Weights of a small transformer language model: biases on query, key and value.
Each number is 128 + 24 x the weight over its row's rms, rounded and kept within 0 to 255. Layers, rows and columns count from 0. Numbers have three digits each. The size before them is the row's rms in percent of the matrix's.

# down: layer 4 MLP down (transposed), 448x224, rms 0.0461, rows 237-416, columns 32-63
# up: layer 4 MLP up, 448x224, rms 0.0537, rows 238-417, columns 32-63
down237 100:192111126124113122145117126127122086124171118152092130110146158111111128093122131109119131162085
up238 099:144117117108091129113145163123099145128095135139140069113159134120132104152142173107075119095111
down238 099:056100139138129119194154141097103141126135125113130135109160154129096137147101144147094158113105
up239 098:103129154103139125133117130167135139146133139152106136152130119121114144115191148130079136143098
down239 100:141145160119126130098109133130141125128173142153120145154112108140120139167122111136110130154110
up240 101:152118114128127095135127122145082148081128117111141078090152114155107109147073103148110087115155
down240 110:116127142126123157130147139115137122167117140148158176134136180118131109089183122119094137109148
up241 099:082115141149155126116156081153113102122144114123084132105113105146164168079102142107103124108106
down241 095:125149134082095151155106126140123156129147112105107135132135104107113148121142164124091135114148
up242 102:142144099133116157126126145144116126116091110107128089116102161146123123193147132145172164123072
down242 102:121105141113119151123101106140155162092118090145113136146161132131174075105124088126111116109106
up243 100:156141128100108119125099131161164094112160123171102118137126144140117092193149131123118134127158
down243 102:135153125132132143103146168131071116150078137104117153116125124134121153076174137180182099138115
up244 090:167137102127145105133115098133125113100124124118106152130134123183132162166098122129129109090151
down244 093:127128121123120143136117160116137098143106137081151135129101063117121128123101110143132157103104
up245 101:126152104092062125146152160114095121116109122148155137141112133154084148149140123109125122136085
down245 105:133203133132145117125155135155158105128193131100084112146139126110170123108128116152116114160113
up246 091:070138118117145152116163134172122147114118127122081149092139142137116141152143104153169160131172
down246 088:122126122142112109133117175078136099136140097174174075126126110156112096147125131133096134110141
up247 099:111113118184135114124098140142104115141143127134118089105145153126102110144122089127161171134170
down247 100:145176148204173135161147131102121080151163105131125145109128119161124133130089111077140103127139
up248 092:077109153113159132102139105109155109119089147138125104112134121141065143151170136115109130089119
down248 094:137166093134142162115147096129109153115133118121093134127097125127168149170123150106103123163137
up249 104:128121068153132116066122149114108162129144089167112119110111125125142137098105141137104166192133
down249 108:130168163163149110081095132112112115114113142115115134162180100123128112132106147163130065105146
up250 106:100084130100130082129136151143111157120128136138078159150125148138124131114158120147119137133126
down250 112:143121086079114114125172109118121118141144097101105127169163106091109119136130117114134118126121
up251 096:151133145091093114177127138134083138122099093149102119135083139136158164114083100132120120137122
down251 095:123136146121118107074134119110133136081128100119080177107151104116187139152113155109165118153138
up252 095:124130146102129109113159133146128145095128111122139138107104129180116135142104127130097096130161
down252 104:182140119137102103121132113151122098127149159109121119142137150123131113147153162192132126126111
up253 108:131130173134100118073124127139092106109102134162133122133125157125155162127126123159077169119129
down253 107:162131146122164215136165105108115156152116067135134133139144113112111127141128135148122112128099
up254 103:156103128132103139162047142145114081151107084119087132133139105161088123131119149089077132114101
down254 105:143127156133126100117106145115103117110139118158096145087104123125117115118143125122110133114136
up255 099:122091163122122119157184125126122130112138126126117134127075138154151135150130146116101133090105
down255 100:129127110174134119167162093115146118146162146140117114125145189092124160111151156121147092110159
up256 095:146114083165113077147127104172087131150130101134111140106102123128147097062150127130124138142104
down256 090:147085148144170128150170170131142162133139113143123105097098100132112119112097113087086124118154
up257 103:079106098167117086126119102115102156102153118172114127105127180134149146114147140097141114130098
down257 094:139184114090098141128147126135126152153130120114094106148109162083154130151110126131131091116159
up258 091:128115103137130148128100153142120101111130140108110127141168118130151098148160150094138165141111
down258 096:118142140109107094128120126156129117154120145151140112127105135143152157154128096119154164167128
up259 098:095172128069102102136095112159091165101123100119082134065195132161142134113133142138169125129141
down259 107:119125090155090100145137151116137089193145110136078120114102136087118134097136116149116137097157
up260 090:161095108098100121120097135149101116105117125133099134145091123091125189151093177156123116124112
down260 090:114121148090190118107084144170130140152136139130140125121092102117056123102160133117094122136141
up261 105:126114114162144132139146110135070118159139119089123134125126180177193090093142137138152181125092
down261 106:119196121137134151111065124168152141145149113111147121117135162120156119154140070141123109125095
up262 097:126117149182107108136104169135102105131116089159129107063138171159120115112114084132119153153092
down262 091:131144162126157107106119140096115131123142079125160107123126166166165162108130132120156130170126
up263 091:138097200097159128141155141125166115121172110073113132122145138121106118111116147103134127145167
down263 091:168121092114128124106144131121139157153152124141126160141145100109148147143104107140104088077122
up264 104:132074145105145079147118099122115088113115183139136157115137112134106119150120124141124131129144
down264 109:143155149157106118084139115116181121142153170105125151142125147138089153168129121130138085186172
up265 098:121123149151110162153155090127157116106150166117119148092121127158117104107137139174114113121104
down265 098:138111122153160106121116141124120095116140097122097165097131143130133089135146146136139160117148
up266 108:168102110152119116144121119122122171121138068097135128144155193122148140148114101126126096145112
down266 113:136132148111084116110126141187114130147127128114112105117134103120130155096134119149112134123149
up267 095:125136110115124105098105135166133105087150137139114084138139152107119102121137118133137166109117
down267 096:110138120136125144117074130106147120137120174169183142112154122115161163140132149080129127141142
up268 113:121118079097139170157119108152081115112133138152110148122130121192095125089146110133136135076104
down268 121:097122111126142124145124134103137114138130143168133075154126095143144127079158135117157168136099
up269 092:136146174106109106151102127133091149115092153143139122136153147117094121140128140146101159136117
down269 088:095155099141127107151137139089155118161119151116161088176148140122105160145129112109162098060138
up270 098:087130153166124072163101122123109167135118130178114124148147128145083147144131112136107085088107
down270 107:127123119149160083162143155128113072155101138125121088142137139124157134100115071161122148165098
up271 093:168105173143112149174141100161107097109125120121120148122127148199156098137113149120112160121079
down271 089:126139122145081143141142169103180122121135134102141190135146089136117118143118151122105095158113
up272 110:116122131123097154139152115116109103126143128105114085108134149146170158148141156140114064121131
down272 101:131105136139109104145086105128134149120137109125106140118109143101138142118159147161094113172110
up273 099:125160140143117119165149113115118147133108110159094130094160103111149106160103140163118180149148
down273 101:114105110129113085127131167166128126135118140111104146135178096121118147089110138069130123121163
up274 103:135119105170140131093098060141124158155132141158161108088161118160104158100161111144101111114109
down274 106:123152149108072136142198158148129111161126128121074139127101133131170130077115123142103171213109
up275 106:094153123127113131129109127154143096085164102122117131104133149152126102150154138104106123134129
down275 106:113114158128138082103112128100121142120126160160121090097135101090157144122137131109118076118080
up276 097:114128124142136129106107128096096115107084126124121079082118122151161118140118132141120120137106
down276 094:101137133160165106112123133115143175089115139139170063172147158056074120130127112116149158152123
up277 101:076129161162093115119118134141105095120146122102118113126142152155146118129143100117101123101131
down277 102:151174148122135136156088110092152095118104082147065172107144127108137137131119136109135163145130
up278 106:055139172121177149118090122155115116142162144129107142128165135155125139184103129113125100119125
down278 100:109146137154133111088150157137183096115116135139097128139167125183160107095171113126130094157126
up279 115:058118120137133142149126109148078141101123094105117087138182173122129108127150107101124126114135
down279 100:087148169108140144140094106145169111136128105117111141092142134108089093068162081130119130099156
up280 097:135137141107138101139116095104149159112112130176108113166151115152144121104161108121128204108139
down280 100:162087157118189124137138115103139135143109129135114153116098133132155147116125135131084137148118
up281 087:079135134104130148141124056123149141124104144148126177099171103148097167061151138119156147142144
down281 086:171130089112101095122124184111127133121133127126140083159092130114160112128113134090102117127107
up282 105:138142142119111146136124152170130139157093135183132131128144179136069140181164108133168150164145
down282 094:165140140101128131114103118122110145146139092142104128094113152169114129076123104147137087121086
up283 105:123144106128141126138162085111141129137129133091127091136140152160090142158129133122154095127131
down283 112:147144112130111108085121093127123089129145118091075118136143140134130093105095125159125133127128
up284 095:126134179137132113170133138102120153138116126146140105151093136129080150174172095133120129077117
down284 096:152126135141143112116119142152095116101130131122111110123126130146140105087089152113171158106158
up285 108:141124139149166124144113123113119107116115126165128108128103123167153169157111093104131075104167
down285 117:146130117121130096155132118162125155112119151110101133143105118154079128180131143142146149111126
up286 101:108108100131158176154126134138094119081102143166135166132147151180142109136124143127130122147099
down286 096:136127120101176115116098141093144118134159134134125124094150149106129162129138108127188112126111
up287 099:128126153159159124108110148153139124129129091163107148102174156125084108112133099094156110136133
down287 097:134119143133163117143116093139142111156110115116134166117108118132130118073113102116138120139107
up288 108:140121098113137132094129108118119128120086119139103114083191182160124130129075164103138122096124
down288 108:146128119127109129111193151078097146133104133110151150159139108083164140115125137109152150134171
up289 100:150076124120109098121132086131121114095134126127135107078107120123175180127115129112133151127118
down289 098:084154103145123120107162119113096124189122135128102154125118114108148102115125108100171122149125
up290 100:107147160125092153111155100121130129132109131104136144101109131132172125133130120093165140085116
down290 098:138150156142126145126119110134145109137146109082078137118136127094129124097147132135153163134153
up291 099:119121162146155149162167128160145128119126128144115091116166148124104113106139121093118136150156
down291 100:123137140123125138088127165148191107125139125150143167125135119191142133150143169124144143115146
up292 103:111097125129123140155121161140093096095153103131087112093067112132117142134105144111108131117089
down292 100:141143167107117115120151163125133132131154151160106133119165124081128111093114120128156084123089
up293 097:170144109170148144097111127112109095089127167126124130110127123148150124150129113144156124154131
down293 099:089110115058171112117148162087166168139147122131137101123140101138128102099163140117140152144125
up294 093:091100161153138128168159138150089161144125131173100133103168141124120100104115128097128153130134
down294 094:147116133131146123100149132158127128101118166124156113154123131116168179130106125166128126136142
up295 094:120140118155105090121097091162123117098124128147103104100108138177113062082165132119158121079105
down295 088:143106102132144102133110126168131135159167126116113085149117086138087097133148088139130111094130
up296 098:110097125128119138148103124147105140134122145150124118098160140156157129167178079123123122088144
down296 098:101150156117139147092170098147127135145113123110109100136131153124173111103121162158104126120105
up297 093:113155152109097136122094134066080133139127113114141132080114117163095141135167127107176076082109
down297 093:101124135126109142153135137098154132107143114146140107121089143103125150135144159118136153115075
up298 096:122129099090163121105173126145106144116094125115111096119198101103104170123148128106135145119156
down298 093:125129144117139115105127161166130162164106160118095126146125158109113153122063127141117095112127
up299 097:118120096158119173139119115114135139104133180127136149146146145127167088160124109114138151114112
down299 094:117140132131149105107125158147132139078141132153111112151133124121117144151099134130113161165124
up300 089:100073134159135109125123108150127115121160129131109163148128116154143169128127135080122135129132
down300 091:124168132151134141164112142103114195107117121155151116116136161140107130121133133087131089071139
up301 088:134113162155090140159135146152111125134188102119107128115158179154121167106113163142125089133103
down301 090:144126131092159114089137152115172120136102122115115170125116105151120161142145095102150140093136
up302 102:150143147126143146166108082169164103106108130104123127140145161125137131141146110081121143111098
down302 100:129166141114104100106139120130127130114087122158080120143090152122113152139167137097100117154150
up303 110:163142138107092160117149121131140096117142133120126124117147126145172121132122117128124135105140
down303 104:132130145152138129125119114138173125133132113110131114091111111134135110072129122159153140110140
up304 105:093131170148162122138117117085132113132140143126115098087128109137115144051147108105106091110141
down304 102:158099169143130130128115106098158101146135141144149162131118159153073097132150081100150096144105
up305 098:166084142168135136151125118122134125102136152117115090124138128146124131136121126152113135147088
down305 101:138125171125143104151104129121130149114139129116097128105162119133125088113148142133138174179116
up306 105:146138104120137176137144124130157154138086129132099138113107182163128077132117125125158128122143
down306 104:143122117148173095101130129097126095108086155139167126130107130168160135130126120166104141104107
up307 107:145130106181146159134154097127100155179096102129090133117116125131124138156105129117114107145098
down307 107:113135121122108087092085095121139137093151119139082114126161115110123096107153132136138111126135
up308 094:144134153130126158140122121158075097111134147143105138134144120133095155153129066142082126087095
down308 099:141139161099115114124082137120160113110113140176085084109103162104130102125106119145132164105120
up309 099:134140122118121098145115137141088118136129132147076145136136146115165104137122141167114093098071
down309 098:146120120143118141162152137117141153158100126116127179129127098111096115132114170128156165110142
up310 099:132136109147112138123133117135139108126105122154114130032194110156099082072144108131152145116141
down310 096:153106156097146132114112104155135153116129108156094145129126152118098083108139114130111128140128
up311 091:157099123106106136155095103115078098144109111143134146113103128151151131134086098129153120118117
down311 092:117152107098124141117087108152144160143118131140106121111137199069150112127101116066141126162140
up312 098:118083139144107149132094108143097110130119135117109109110117191106069144140101146105153136108098
down312 096:124142111103140090116119139088128103072125135136115144095098119118140141151127166107097198079136
up313 102:114158173124109122126146116125109090086127140132116117160108151128165159119108123107159132099168
down313 100:167154107147134107104144113085135128167166119127106145152138112119145162090121113169132084140100
up314 105:146100135158153107143147165132125112072139090104106136133131159128122087148114112175120131128134
down314 106:171107116110170118112096138129121098086099149105119132125148085134114110162127104152127161113123
up315 096:138138104189136123107135104141130149062154120145141138116175164175142153161119147120134113137091
down315 102:063163125109125078144100129127106090160124104116120136157112123077130097130114104060070174143139
up316 094:145105146103129134127147138121130115127130199128112142102074147152083105136094116115169153102086
down316 099:092097106182088107080148179118119113148106180126144109139120151140109131141103120116140122128132
up317 104:120086146092067136140106119144122127168136121159089122126127153134131160148093127141165142153145
down317 104:079142095135109179126160148152133118117117097168137128127135109142138124096179141123119115127089
up318 101:124144097112153133125103082123123112143129078173121097115149120184145090104115091097152148170175
down318 097:157133167165138112120086148139190152110123178081138134141083127090127132094152115142127113098171
up319 101:099135132139101098151112101124121102124134146128083134126150175143121120107107147130142165143102
down319 099:103116103136158136118112084124147092143121122124144127135094118136116114081121089083137123110142
up320 097:085133146165098150161112175112145138090144166122138143135137122142151126131113117094119105114089
down320 093:127110127124129120145109100132141095149112095150203099115101144105139105109133112123114141140165
up321 089:120142126112125154171085120121126083126106100139126121152128130181144106115093140127178124118110
down321 085:105118126138156134097134129129142149138136106100145121101129146161104143151116094095141151087167
up322 098:098148132103088102167162146102150170095094143147125116142115186136081152165110100129121097085163
down322 093:138146131134122121103105125126136122096135125093139133131143105138171135158134173148135139144124
up323 102:116128103128109123161115094135143102128125104114125137139131113144128137148094151159134118148097
down323 105:131098113152148172154137098117172129165112119131130138139170143138141165119129129155103122116136
up324 096:156087077137124105143112174153111123111123132133124105109105152127116109116125130080117117151096
down324 094:113093099124134160140117157129132131157152147121104091142104128156135089129096109132136080168151
up325 093:146115117105159172138055066101105137155126138112140146138145144106112130136076114141119131110149
down325 097:105129101140167127157144123193188099172134087101130089156097136111137128101167141089141138152118
up326 111:130127119174114156163113121161113137135116120106089100103108137110133115095121114116151132112150
down326 104:098139162117101155118130148121082157133117117152106172125144146126143106119138133162105120153156
up327 100:134164134178079085115130114163112097115142160144112147047145110171130130156114094133134154116102
down327 101:154111099082137152193122150135132144119141115139135087114126120184160113119138137144090102141161
up328 094:142116128154103175122156084111122135131126117077115108117124143158193107092125092096127104123135
down328 092:150145128115119088137131126103121110184132120162124171115171107136103141163092166108135096136153
up329 108:125117148139138138161127150143128123072120138108136133147152135137151112107144125117147126158149
down329 107:120116158126178119114170161085151148123132138140093148114188103137146109096123155095127144122093
up330 091:133138147097147176092138105116128086102141163118157102087124158126103130136091119117132134154060
down330 094:109164136116113150139114145126124154139156111097162154114138144165129157130075151147105140132158
up331 103:134142116134123122159133157136089115183144089129103127112168149115125106142149098154107165143149
down331 104:140101170111118150146166116111124123146145166140100090136167157105140114111147105116145111156156
up332 098:146107157174123125158130102123125101128124091161077129099097167175142115130130118114152127102084
down332 099:175109143099134134110128173101159146111098108125076157135137131128116172151169136143153140098142
up333 106:140087128128099152177104146121112135092104101102130150115120127156134147131092071122089135127143
down333 103:145144109129130129128104114133092164157108180122107104159107132121150130100100098103134122141143
up334 096:093117135106133119098092102135117127151079122110132168132147152160121106094114131148160139135147
down334 101:122147138118140171159162144107175148198079157113133104117101146089141111095127092144153158114141
up335 097:150119135123132133146165111132129085136069133125109117118133096111119176094123127081103146081160
down335 095:130132075168139110126074150109078122123102105103130104171144140107139119184109128156136116154122
up336 097:111100131118161155093134109136124152091081155106144130138131110176147164124117092135108136145151
down336 094:110150116125164110169115102137126137162114141135112149115139106129082126165138080181104149102132
up337 103:095120124076132142133118157160114116151151121176098089096118158128121105122129072145152132092110
down337 101:104130148102139141135109134095145123101183150141069138153120141121153132131152134120140153122130
up338 115:128114105140093112158118138151079144153106121122113131134134125144143117075148096109131094102128
down338 129:140089111119144149143094090144108144114146159166098137130120119138107099122099135146069159151149
up339 103:162079158147142131155078149167110158158101114140119104106148152138080119137154130123105140123124
down339 105:103104129147122149098130096111136083152127101125069114126061115134088126141105127132148138142102
up340 093:131110086100142142135129083081121109122112145169105141071142106152136150086096108150098088098115
down340 098:089095141135124123144115094154138132136133123169150106104113157094128093147147125078147131112126
up341 104:161116093165118133148076126173121105191103120096121087142180106125109124109131159120121117151157
down341 100:129083145113125125122139143141132149080141149113119179122132107121089094172140137122127133111138
up342 098:142142106138108156212139114133111131148108107125137089102144137125158121169108068065179085138105
down342 095:144142131146133074115161148107127132140117139138066135143143150109122142092099153147094121111177
up343 098:127122083116143125119149106136126123145148118131137122116098110170153125133120121082118138142133
down343 096:177144132113109178111122127141146118130121120086123172137149138153128162157131117126112121101151
up344 102:107119147136122143179118163152119144130132130087096093165133142148147137153140106139105138112123
down344 102:124154122140121172106122104133093122135115114129123105128143140122104095110104134111122111124110
up345 094:133116134141130118157084105147145155149122132112127130131139133124144147121137070140085140147103
down345 091:148148145073155143117146088111120113138152127153094097122154142156101146133116163109157114086132
up346 096:168139140101102114129140135167103100110115102117116157151118106122109132156123115158125146152134
down346 088:118119126173173138107136116187107160125130114178169116098160160150137118054139130118123131125116
up347 096:117093135140143131141087113165100121147151078181122142146096163145148120130129096136135122130081
down347 090:139142180114139130111121157131139170110118116118174141121141105112106133131104110120145101146136
up348 103:096107112144071116133136126144057080143125109126128120087134133129065151111118127083112119110113
down348 101:149107170130133130148124111144186122129114183106157088109121216151128117140166147130109136142129
up349 107:118129154127149147132141117109124146115147086139128114107131151120101143098113140166144115099117
down349 100:151141149127108131148104138133150092174088127118122128107132163186131097146152138142119112133103
up350 107:105110129130148166135155070098116133111120117086129111131160155155103112137069129112134101164123
down350 106:119094144119150141132111116081163182134142122144134105135114130174138097116108115143155193167123
up351 097:140098171116109094128113124113095134104148144098135110118143203142126099128162131133124100114129
down351 099:102130102090105129140097160081124151141123141128156132159140150131122140163142156190103147097123
up352 099:098117125115134091119139110120103057088117164124140114134124122165112098108129117149107140106129
down352 099:124151114148102138131131131187092144113120145072178112089142150109125158113070158094117128121123
up353 090:133109106108072130173117096098123188166134124099152086145133145108105127107136096088154136114142
down353 092:143124127139092142154177153109123119104144116067132129139137115143100114174102163140142114123133
up354 096:115099138115132112181128114134127078154114103152137140103180088135116128128120125127112105134091
down354 100:133110114129164119097145125140143108134118135146141117128105144114069087122163139087108130143118
up355 097:083071137136091111149119125086146109116093124111115156083145146151157119137136135137121079122098
down355 096:118179140083136131111117105163107130149153104120120122160084173113118146135122095120133134120102
up356 092:076142124150154112117115089122136136112145145090138129156124096135149104109140113079121128101094
down356 101:163159138141098083179137148135126114155141126115155128137153134156118159134122149150138114161087
up357 095:137083188127110166140122153175135114105175085112133155128154153110181160118111121090126146151129
down357 097:109145117155158123150112163100128118106105155110124130193103170141102117147114103143105100095121
up358 105:136121116112128171168107110129148116180094146151108140128157148158128166166132139108132154083122
down358 099:139104117114189110151131125074148163141094101121132120105147109132096131120117124124095160140120
up359 103:140126154092107136151139128196132129124107098133113145128148131148130162149105088100074132137098
down359 104:124159117171107078134117109099132075088111096124117131115131126136142095188114129155128086130142
up360 103:123120146139147156125149086159139133127151139126122089151188168131140136163133108143106130126106
down360 102:125181133078159110121154144152132154126113129191134158092123115120120160131097126136154151086146
up361 105:131127138170097130121099164144130136074140141127131148061127176114125099088135150106109107137114
down361 105:175089122077119107135169139132107116182105125107151137093122109133164142154145142150143106080116
up362 096:128124171119109136135136112101133125099088112147165145099135107182153120132137173111127153109163
down362 098:088149133140113106131127136163151151147153162124120087125132148086159160129111130139113137111109
up363 106:128148115142160173167123127132101103145129129101125094111138105139156123118181097104090130069127
down363 119:128155157119095131126129105135112076129128142122143139155122150108111091120101106117148165147169
up364 100:103126095108131170117117099164090108088148101172142138126111107131125108116099127101150128129105
down364 105:151119121115064150091181117133122148106118105161099119123094107142113168131145100129157157138119
up365 099:110124109162161165128134125113146129131112113113140147145137149147166161124114141116155168119115
down365 084:203163145120133127109099102114175132166126137122164109095165142143072141141163111151118117125139
up366 102:103124132150145133131141117156133117140130119124133115132127134134120171097111087129163091105127
down366 078:118123129104109119099119082139121121143125128110170142129134129102128141118113126150102128122124
up367 105:135126146152108173104151133147102128115111142130109129098088167119118098102145118131120163125125
down367 095:154144092156130152124102142114122173122115132133132147139097128124092120136158145131117171155135
up368 094:085140132154142167152098137154103134089087155160093121138122132101132116155130089114126118160103
down368 094:155162115102116126156143084083151115156104098145142189168131142129119155156144204145116155102121
up369 094:092138102101107108113114102154140145164170109155107132117125120126094153118144123108143103156166
down369 090:116123141130134113159156169101146119111067120139189163115151132128134144085150114115130153138075
up370 099:132108163154118105170114138109110077125149120168145130092119112122150178149122134145147124149054
down370 085:160110129124127119109119152126098139169128115133152151115150098131136093125134149097100162128126
up371 094:146137133137129109139149146113160125183154150139128116106169125138164100144085117099129146125110
down371 096:119097126135137096093124160113137144147155120140136101157157172141130124120125204128186135118122
up372 112:120130135105163135173133125138126138120064100068112114103108148163178109147121104101117131079170
down372 117:124108139152157092165126137151123149101117137122121121123122163160097131146131112115148143096123
up373 115:115125144094078137124132150091138123121092141142107125107149115176128116110103108110169138092161
down373 114:113150123108117098147147129133122113132104117166128121138123113123117145126098105146090125120137
up374 094:075133157103139098149120124120115108150161083119107117114112131125153123144128107100069144102111
down374 093:114122130118104125143134180186091139166128120150131134112135119140143103162142150147106090081094
up375 096:106138131148114112121108150168106192121156153089120132086150181136127129126153143156133141132134
down375 100:150138096108098114139056118130119121139108101143150075155110111113154144082103162129138108103122
up376 104:208115151130096111160115143132044124148096143159119114078100129142147081158167106127119124126106
down376 100:204147112115111138117132125139156115099128122126140123114096169161156093141150105086113140130141
up377 095:146169141144119107103134154141139161138143128120135084067133118132159137096114113122128153133151
down377 095:094115148090135073115072075124109135135127097103146135094142136150166115154139132135143123141132
up378 102:118072128074107145135199094144123136149100145112121142129150125130140072117137144150125109073144
down378 102:133157092114157157108161154121164147096132121152092142087171107116155143145102109080144125123111
up379 106:148095140096128137154094084132129103153121156108156129137119151160133144151105134081127163084109
down379 111:133147091100156149162129057136134141091111134107106145098071096098115113100107171099115118142122
up380 097:101149102160112137136155114169119122102140165096121095141119120144170111134122162092144158140111
down380 096:130124122138106127086140109140102154120124137145161137174126160130140118151138179128144161134111
up381 100:103158132143140119151189131139123127082104114135129150105146131146110132137098102118094114180164
down381 101:118162197129135109092149143158102148110119130130129125191127152109154148137129106108110152139100
up382 096:127125160140140117149092132108111119129090143131093135109130128165169116131105135115089135124119
down382 103:121152144148129113111131125161163121169207081136103089137143110136101153106134117155146147142090
up383 095:088144140128101139143154125171095149101124118131144118127143160131119138134134115133126120143136
down383 101:072145150135133128142133140160121094120104116128101109133103123138068117178176124086124128141159
up384 101:113152126133086158081122115083097134139086118119148132136139107123156108162123114103152119125130
down384 109:119147175161099128109091147122126104119151142102166120122087119151153111146129159117097128146128
up385 099:123127080132144113135099105148126174135099122142114132121156145119135137156106104134159088095134
down385 100:074109169098128140130124144160168160163182108131110149102119112148115110101121159132127116098106
up386 096:109103156207140095163138098110086153118130121142088094154189154134107153118153123161152131083094
down386 093:147135080072111148091120121142123126116132146116160136111146130121104146110130153110142112127143
up387 100:111133138144091122176101110152104151140101135149124120113120150150144132108144124076082104116128
down387 098:106131182153154113131113099124114133116144151145106104154133133123150157138122118123139077104127
up388 095:142138152148100144165119135152123132110152080196109132152124093120101125082155123126166128070105
down388 093:105112120117093110128113112113120136120134102114133164117159133136156152150150100106141099177133
up389 099:132086187127085126173098129137114112104089129119126120152163142129117097111159092110142120120142
down389 101:156129115147155063156161126086141127125127129135134163149134134157150104100140099156127132148115
up390 094:131131107096123146122106127113139108108091084093133127091125115174104167133138100094133194145132
down390 094:106177117149164117177136099125164143112164132129136165128132113143134103115146141126123104130090
up391 101:155093174120075110135122086135124115144124143135127124104121180152139123165131161143128100134094
down391 093:155154113142076160125143096102133130103116134119110161088144132144152116125109161107126084076159
up392 101:125150133126128138118109132147118069079122127141124113103129126150119147094135105091086121117154
down392 095:100122157167113101131112118108146165149119109131108138114136121134092141145096179119149128128133
up393 104:069125094153094170136126144109124102129095127130166137134150114139151112099123152133109173107148
down393 108:110077118173143126146153134121133113141111107113130121169143143086138145146117115155116127168108
up394 102:118122124089135101117129115134117120109094180110119151103123131130165082135107123099159155080144
down394 100:120156123102125092136169140123130152138149131093130133122096132136126149117126107127129112170099
up395 102:099139118126135139126131114133100147113133111126137131086181138138151176130129151125108110110125
down395 115:103120124155128077156128172156122172119115121133082113138128100104096108134119110129134146115122
up396 092:114109116141128120102144119127126135087125169087093140101123131111147161111129078145162146107133
down396 095:159145162110105162129084105113134139165135145161164125118135141156116141180149136114082155123127
up397 098:117077122141123123103105108146111130135121154157094136130187159129106116069107141119079140116144
down397 105:106135102127107182134140119139132148103130149145134131115117117107121143121144055154127119142168
up398 094:125113160132127108171142142110117106122099136144150118100113124113108103184082126103127123114135
down398 083:171175142156125128107160148144172153117171153112168124159119102141155104117120148154115117124118
up399 093:123118142187094135172155139126141124118089139128143110151112116158127114142131124110108156118139
down399 094:140170130107118104114095158142074136122101129084213144118107128131099130179130134100133142185138
up400 092:145111149124143137144138079136117125146119172173082130117168119157130115116128112163106174140074
down400 097:099164114142122112123172136131087087128124146147126135087166137129182154129133159132081125116108
up401 095:122114151148147141088101121072137092098140146166092135115101106144144141100089107089133138126123
down401 088:120113110140132116176164134110125122139123093152140147099137145117122140139127143146109122110124
up402 100:107092121126141108132102105166127104184129122119124122096171139138101137110141137111129154148133
down402 084:128125111130153142147118104112168136121145153121111120110149147096113076104144099129118151176129
up403 101:103132065131112147134120138148129095127124107120101145145068117155077122166137132136118151165126
down403 105:116143141136178066151135100110121121124121122127146097104148102108119144144111103123131174121127
up404 100:130085140151154144148131104123097134123096152129143085152135154203159135173105135141109153161125
down404 096:133115127148093111128171112134167122166152148125129149123141127133153133149077128133131160138108
up405 100:104116148121139136092148134109077114126125113150072146118172101116127139147154090140156142124141
down405 100:137151140147144146139130137110132139139142109141134089122071125095118107130127100140137135133086
up406 099:129145142119121122133144153101130085083127097119115137104154114174132089132103139109116176122140
down406 103:119133119156093166136139155132147147119115168084152103171147089137145146120111126113133141153147
up407 109:089147123163110147104117132154097131089092168123093093107181111139099133111142114126141139094139
down407 106:129133136096106116097147128154145086133098123126121084149150090110128163128128105081116150179151
up408 099:105125103111100166107140095146119135128107116148113141119113180128105141134178136116121092139144
down408 097:113138152151151121165155115127126076101132140098132118107137137107119129097117101118179150151134
up409 101:093107084177122167157115171097101128100141105116139112135143148159114124120131147149122139096101
down409 102:111137136094166113115135151140127125125119142146116130139135141110099169186105133111078106154162
up410 093:125163174149122170113143122113097099125129134135105122132141119160144113151123132094157138151108
down410 094:136119116117144108123149130195171067083137138151115149102165145112184097107111121143066106157084
up411 091:148148118129147139161145126136125144145099149164154157065150147133122149164117145141125109119147
down411 089:077125135150127119111122158200099098138117152128183132137163107121117115143140157120119156141116
up412 100:115113134150141139160132129100104092119119109119098087129125119128164130114123119132119142136135
down412 103:149141093123161139147119125141090165132095137103142131112097135081151130092152128129134144107148
up413 101:073123111134160134145154142150129146106142120109080113112110140121093120112099186147109110076122
down413 103:103149128153108114156142134154122097110113109146134129175134150159141135109143123098126101108131
up414 091:118144137134127133127128090152102132102157104100112121144096130112101139199152126107132133079102
down414 093:133109117141126138079120107132130113173132096098141165114159169123187179111133146182130137173102
up415 098:128127147148185130111081127135120136178137122131115108102163158138119119139125124116121136147118
down415 095:127096139126107130121123125114139123177095143125214111126132164134120125132103122171096106121132
up416 102:116074145144147165092131104122108130125079182094107123132105157123142146161128152125113150124120
down416 106:140113121120191150101116165157168122135166150109121130137178074136087107126118105151145146123132
up417 112:146111128144091153144141145166126108134138163140105090121145108136128133153162144074140166101153